{
  "num_hidden_layers": 9,
  "hidden_size": 96,
  "intermediate_size": 192,
  "hidden_act": "swiglu",
  "norm_eps": 1e-05,
  "tie_word_embeddings": false,
  "parallel_block": false,
  "init": "orth",
  "optimizer": "adamw",
  "lr_mult_o": 1.17,
  "lr_mult_up": 0.661
}
Each number is 128 + 32 x the weight over the matrix's rms, rounded and kept within 0 to 255. Layers, rows and columns count from 0. Numbers have three digits each.

# k: layer 6 attention key, 64x96, rms 0.17, rows 57-63, columns 0-95
# q: layer 6 attention query, 128x96, rms 0.172, rows 58-63,122-127, columns 0-95
# v: layer 6 attention value, 64x96, rms 0.174, rows 0-14, columns 0-95
# o: layer 6 attention output (transposed), 128x96, rms 0.198, rows 0-14,64-78, columns 0-95
k57:140096108141131164107123126108112118136128110127152106151147124105106107092167127136106108129135148180122146100121160188125081143150129106118128145106134173160136113102121148154136125158105085173152111159103135124112079148150146123112139133112155143095140121121116078074131093158093109148
q58:129127130091157110091135116181105108132115105123110117111113091092116151144129107091177131139161120114138133162107127105144149144113136148145126184078150092116134098157128161123135125174170096124102121141148135160120117103107095162103126178156154126127141120167108177084118113113137155148
q122:135100145112146144122135084101146110089143096199084100125116159142108177096110086136150146168142166164081132158160123144115139162070124092181116196064137114113134099123103109092185152096119131094152173153087105180137139160118142080144137144177068069116117127141099164089075119111112118131
k58:145126109141148101152123128096132085061133125197107129150129132116108102077107133107174131086168195202147199153142131098139141158141146117155112115110144141103096109168105097137191118192090127136117121144154140144094101138221125093076124133138085106091129098091104144132110117169144080206
q59:110168138116116165121090109120064104114169093162085114145125125109122086099144129134113068134144073120169126118118136157107139183144168135162121098162174120145125107120152128093177093115125128091143112126108121176155112095173128092103119146165140167148144121137172195156123189129094141079
q123:076156109131134153078111137157066189023116111146150077188089164166172065152208132117128095128111143116121125176142159158131133106179146147166089119187144113139154120088178118150120110109147155086168148056102120119113098168120138114163119127107101071154091087069156068165066170103131173100
k59:099148092153088174192050113156118164089117138111127085174170101083139138136139157145129087158095103124139085109075145153114129149162155126162135163161170137120157128058207163131100168119167175029141118104070102100087157133117132165189133121132146122175134123129105119148144125092146104092
q60:107183146139071113134160046126137146162105148083138164132141124105138149128171134124144070110105077100154149130093098142138110155071150136133132102163074134142140155160094051167160138175116150126132183125081101127172116172129112072132152119129132202131125157068108120122115128140116125131
q124:085116150123082104103087137218124128152094146113119112141140159061159108094123141147117092152122140087143125184192092096081178172084172146089102168112106135132143140138144172111129170150128126145116095148132110143172145090130084085106137161200123162142074098183142106190139124125104183139
k60:109100153168098112161086199153144136105160131132083137141167148149186103148104127161142108164124135119107143189144101102081147103100147172134110124154082089147134151146111097166140132106141142102085114121116086145095108089129130156154113136119122156096100129117134152151102151123104134141
q61:114115158144097135095094128143114105144093117127119144166134142085149148128134131130129090170094105069158102122117114123118117177111114185111117118122139198133159117162165111115119125112124096129122145145127082151135127094126103108148145179120185161163130129098135137109118174098129138131
q125:160121133178167120120066141173081108126093066113139159169144160068111202134184068155105101169088126087178147162089133076121122178125113164164097187044150109083125085135167133160100108113142085163133130122104067151162145091129078125145130184129161131186144100138168104097159114120070176094
k61:146113118133181152140081180088120114075111149119116068150166128097138182170133110139123078147032102080151108167138126178154177172093103237146066191086126112069168139153123108170160070095190100166109111116089064125102175095143120115096088182146196163106167107090153109124142147047172170121
q62:130104144102107115133162088124122096078126113108118110124158090086182123091155138130100163129136111124150136117135109166059152175142099149124150152101135106141161117110129096165077199141110103163131145105122096139150136107147101156129125122170154104206108074174131115183076134150140160149
q126:085090186124160168140112113088124091111104118119167105051106161122082129058142123141087107119128116151124103109123122111117116150144119119150138184116188120101154147125135143092123151118163075112122177144138122143106112139136111181136152187165153128149168109136135124050112132127101154149
k62:109134147187147134124096102094130084119195133132106073146122135068075140125176121144059116116100129106138130163123080200160141163124082231117093176053188132115178093149133131057139180136174069142133085120101099099109153130148133161165105167122170134148106085085156190072119140131182189167
q63:158130099094141111128123140152113137126072115129126076103134132132161081133130112123133193144128164126124142159126120092123175108133098124150123122080104101123116140112180130084152166094129111153190105169135085131077114065112118160135123139145165078110142133199118128158063107183123140109
q127:141112165110082138152138114118117175123128178130142163098110177126115141082159120180101142137102117130147128124097145146168060066168154134139126083102135130176137141158139114171115166112090068112148093125153095089107095122064116167106149139137115099174148130147133091119152133216137109130
k63:115153151104083156102134144142151102130137162135110157098143158111114135146132061149166118149146120110096085154132095117185179065089087142119156136145162128136184138098210122118150118102172052088106126124104102077114155128075135157071112159166121109127077152095157104156113100218132189103
v0:149063086102087144171117127083149150124153128146085133184113165139143176078073126135141101143113096174140176092055106136109142103157127135124130058135170120131112134115118131158138087115070107052086160138114100192210163148139142130124078138135168113161104138126160164084153145137094179092
o0:129123167152138147147161126116097123159138129132121118101123123143111077123113113160121155139111162116125124113123138111115135142137144144126118130132142116116152155151152119130123124147145138109124101106139102087116125094132139104093139131167117164089136133109115133126190091142118171107
o64:180186125102158083106123112099148085121134201102140111176090160076112127163208092076120088134129093161145114162092108185145171101098157154129142142129122201125094087157077109141123171059163031158124171140085135087161180134113115196163168143058099100168123134175094114123010184101104072143
v1:101110127107111105132146150151186104122127103130064189157095083124094077165083117097133099118119081156104122173087142152136160132089117095135154125154158140145206100120116120165070094103135094181170109159112094166127190120110190122166083108184159127127136110108096146136144099156084167153
o1:152137109104159132093082079121143162174145101160103127110127134158123154118153083158125123107123147133100110120116154125125114092142127125113153190165170138114196119140123147138079118131098119106060152121171143120102139162155125139085141135115096154109075136137115164106100109121163138126
o65:161081104146101113149142091114032089137165185144105148165099138073111140202101197136123156197133098124190099088135149062146073123147086167206079114086091153103063083191092112110195181101140144142146114116110084142187172159124090140126167128115130135123162104178151117109092154042137124160
v2:132162098094099198152129072165186107125190120095159178111091089113160157174121052095090078182139148149127103175081137146110105130147151141145123126145076148155193139135115131091159173110106115159168130182086150111119145129105081103119114135183079097182174093147108129110166092064089134121
o2:137128119110149104156148125130141132061123131130152111121132124133156139133108127100141149124109151129136130116137124120120155076152128099132135152127130082154143140126157153125083132134115123127129125111172151099132140089137101156152119092098122136123110122146123171185155136117097119112
o66:162112192072088158094102124159070150220169085133020123167155162173134074094175170174168173091128077125164121073123170131177115098085092185123146164102159134137043115145133094176186132115098213126133142141103136174182141115072135100138013132161072051179098085127133116045076137165168084153
v3:121113112116195117121108101114151110102165170082146113092049119146145046138133157129102120095087078134065164145069205148174150132174139138095152150101100130149120182174159170126126093129161132125089129112169094139088142152104111132111162102122127148167104060151099131136116116132136072139
o3:113146107127146132159123132136137138066107144151143139119139128130163101112096133105127131134131143119115137115124137153152149128140125139124099083115100115118111116090140134097113117133149145133142117145089142152132127128114145119173114097124159124131127135128134134135108163162129133142
o67:115083104127018116136208153145073155128087102174099148153179083184090242137123100129165105133148166071140071163188091018105192175102134163178144152141167168133148069100134165140191098156074055134145152119102161135197137145099144171047149155106086088103186103080134125128089100123112130090
v4:117152151142050144104118108159126100143067117112109095065155126108183147153137159153165151165150153088130156129157106160105123102135143139142172079125103195105127050141155141175173121161068122196157187039193105108140169109122130094151093159144118107159150105062147105070169164116114135140
o4:120112123172117146131098103109142164178137099121119151113101136143074145142123140192144123121123124113110099087129129110124104144117134111154132130161092118131129142174141130109132139157124114140057158120146137145095134163105120096113180143103096157088125124112128161140135134120124143127
o68:136176161063174159158159148158089114093211137068127118133110178085146145071096081085107065101123135190163158213065188126131071111106130162079128170104195144166196122075077110139136164064093144047156091185099152125148080108197096166123023060154109159117111153216116134130198079095152130093
v5:114124138174102118075138151164126122117128168157141193088105163134120102102153126144178127171183110176108136078136067113176147113091146113137144188121149101119105108127132129132101104140114180119161124077118124091094096119165005120149158133136144117117122124098198110145124142101131121150
o5:124119140119154113116145086098145116140116152147121115144127139121160131128142134112115135111114133136172122106121107131133124166153109155108124126114127125122134103159095098161125128126109097146168112117129147115143123150112102175156120133114093115097158093129080137130123134141120161167
o69:091121140151121149152124184202098122139143050077086070090133035093106189100105107143073108143107121123127141202129174178079126153172141092169088147092131163088156120104106127111138142197241133143094113180103128097077158096108176123090113120168138210182073164103144182069156166137100099069
v6:211140084125104108128135104129161062126077123112118118203132108131081085152142124112108154135124128105137182160115104109178137161159146145174090055137112134108086106119099138149096120130095083083085131132146110110113166119082161169157089169091103177121147166183128191187148191134115123161
o6:102125124090122113129155123147109169142097119123124115129117101146132157128132139206121156135142153138113077142154133117126138116141120125126168145122115161103173157147135131152138145135106152133069126165166117110070133078152126164115099101118120095115091084142116122116130110140132118134
o70:072175149178191169124142179080084149099184145176131159104125181128154158108162139028147141106118112144116161079102109129081213065160058133108105159129092055168160110133157120122051103056089083207142111091133114153176087185147093082095185141158038088148188160135122146193037167122114171084
v7:137092123148127115226176152100134081173092175147192141121075130106130131121134090165144128200101217122110114117098129199124131147101072117103104107112127146110127147074076133071141088137149135095093149125114082113090122104173136100175151126075115148153086168129171086159119169171151123073
o7:102144108140121129098107122122100127138147132166114150143143135116139117115132132165127129124134131133151137123120118129093090141137105145118138084142110168108136149152118115112125126122123156142112116128125125148121137166159124143091123155176128111143117119161119102130142119117122116125
o71:135194195082151124162142153134192133050134114102122046076117045138104150109108145110102162085170079200075125118181131151144181158137166060160133192084114097138100097103227091152102103069120132166168112144166180092143083120088163080140157096045194204096205076044104139116048162088216153167
v8:138090040161058127143149111130094080108137119125187172118156119160171116139126090143129115175109109135097119105144089119111122139145147134142082126133160177082131154161117126135142141152231155191093107156104139146094163113118149114184150116157089105120093175158086120150153111091126124124
o8:136107141113160103169136096125137103118111140153127117145151105136142166147124108131117120125103143135133105142136125151121142141156113153129104129087101138100144138123147117152108157141109092139132124113136112085122164079116137154152135119145135081121117141113105120169099119176124130134
o72:101137176128150156061110197169146142094098070122106151070118123138149067087101121181093177129163100107161158096098172093124192123138129122122176092103155076157075123124046107102142073135122143098187164201165153209124106194087036139115121142128155162193183075106138142068088178104120131148
v9:121164156151122066078111189124048128150093184058093091087112121219119133122144094042150098084151134144116160104132134095119110126152106134117123161131141125106123064187149120124118127170132116138126053124168101097154101138128168086131175063107150108157178150111128173141082157136133145135
o9:168119082121106110079125124130140131137139120150097145127123121133119128124163129135127126138149139130113121124121158122151140085115116163121154189109153139122119109123123151109109133126141109136134162133120120124124153126137112175111129126137169091097087105126131133147068132102153128125
o73:129125132157083198161146144146195131062115070205174152132107158060177123197064065180123157124093105090170186172122066089120090128109136082163097054124149128107174113063109149188157178109071134085066065111124116133120121182079153136148162213083100162179119235135085119124222125145096139087
v10:111130154117159170094152155088081108153134091138116136121119165170169165133100137138071093171133156124123166150095117131136116136138173119168158122062110133147118116170075081094071129120127169093148145133124062132191151155029069163082125085186134122091164076137081104144141165192145178080
o10:127148123138120102111138140104141131071130154130131136109102121158098126150088131121149146136123141123120137126107128124102143114121135125100126147135186119153132103113170133122130131127125158104129137122114098126125098144159121127103160125131152089111126134133127143123144104156153117113
o74:212119118109152158085130051139134105143165085167161111223153174059109150070148095166077077108156114091184067201127152112166139196136054099197068069185074122108128181151153198197110103203161082114092113134140213135089169081175163049151090152077000110204146147127100075111043149088131121186
v11:139118144142079127122140143105083200127169136130120164126070129122135048148115130089171160113132155063172098092068138145123132127106140164177109177112102135111115120189121138151125126167117071098182099146168104136166092122098120146143130110136111115158140136116146150122089058126133146129
o11:126165102118172105133123126133126143092138107142118103138131126157122132148106126137117145135133126114145093134155135129123116124143156109135132122118129116149148118115118138115098101116132124133119141112138136157124110102143130146143136104124127085142108123145110140126123155148160105146
o75:117049162138063208142143139164226102144141203135159099110173078081153154150149110138098106098084150177096176095141118126179162140115103166121090124131131167059124125057119154188160137107168132100096103133092077150192142159156069105100119166103154088190096131110166115127177133027071104121
v12:146094131156098122152120095092057061144080101117105135116152162100116110146139119168127153111160099134118092076118194178122137122123127157135151064052106125162167189179110113165145111102165170136167099134151166175088116122114177108177071123142093148126098113120183133156119106182124134144
o12:149132121121118115113103119114123130116132110106100120149118139125125135152136111154131115129140111134107135123116145108119116144127150132141133117101139156118140153119129108127113140110131148138088162140147113107092146192140133119129139149125109129098119159143115134131142141119139143130
o76:092121136164156125105154187157146188147145168167146146083066152116084098114079134116111172099107157151134084159122070110151132166127158194139128234145117084097137053149168238083112138123156062113115122178150182253142040171180094176034108101123212088122103038104069050126113098038134138118
v13:146128109181144147090133132125151132140158252159088167112107101104158125107138160116183097140117166091127122130128107174147125106104183140086075168134084125177131117080130134102067151144155146098121103069127142205173193146185112112096110162179128087065088066145148080129161076115112148129
o13:130135122138160138143120109112145129132108148098154104107106147096111120099129120133136125125115093135151153089099100184135127170105118145111108112122135125105107141142105120111138122175112135147178114110116106132148138128103162110110167115106168178139171134131120110113177119155104151137
o77:096117168175187120144135209193040059165112135130056064200205061131116167183117099176081171166129120154089143106154119122102000194153113132109108113107105184039116203188147098108206110149100072095156161210124106065142098066148133109173123153131132123168095113147130160134087119066142127108
v14:037129056126150085105128077108143148122177090164139205107164138154114163137142142182150174120079135085117111130106140141116112128124116098174124142114131126119137181132131128162155210142080114165173101111084101123070069138069130121096121132093108132159189169146156113114150213085104086110
o14:153137110133159117132114160110136159104126105157100108156139116128155108162120101135101171151143143120131107118149139116127077108153115143156119177096142134096111104163149162130154129100114101129098159130120126110120116138121133190145120119107090091084111114116121113162152139118139136129
o78:175070117103078113152134074184135124161068121053196181049143136171114185074215159105167130066112026148106160186104140068147125081111166141032158110163128131164130138094116117054104115174132248140111172153134121135130158123177085076110051138177197102118140149132089154123080098185099154158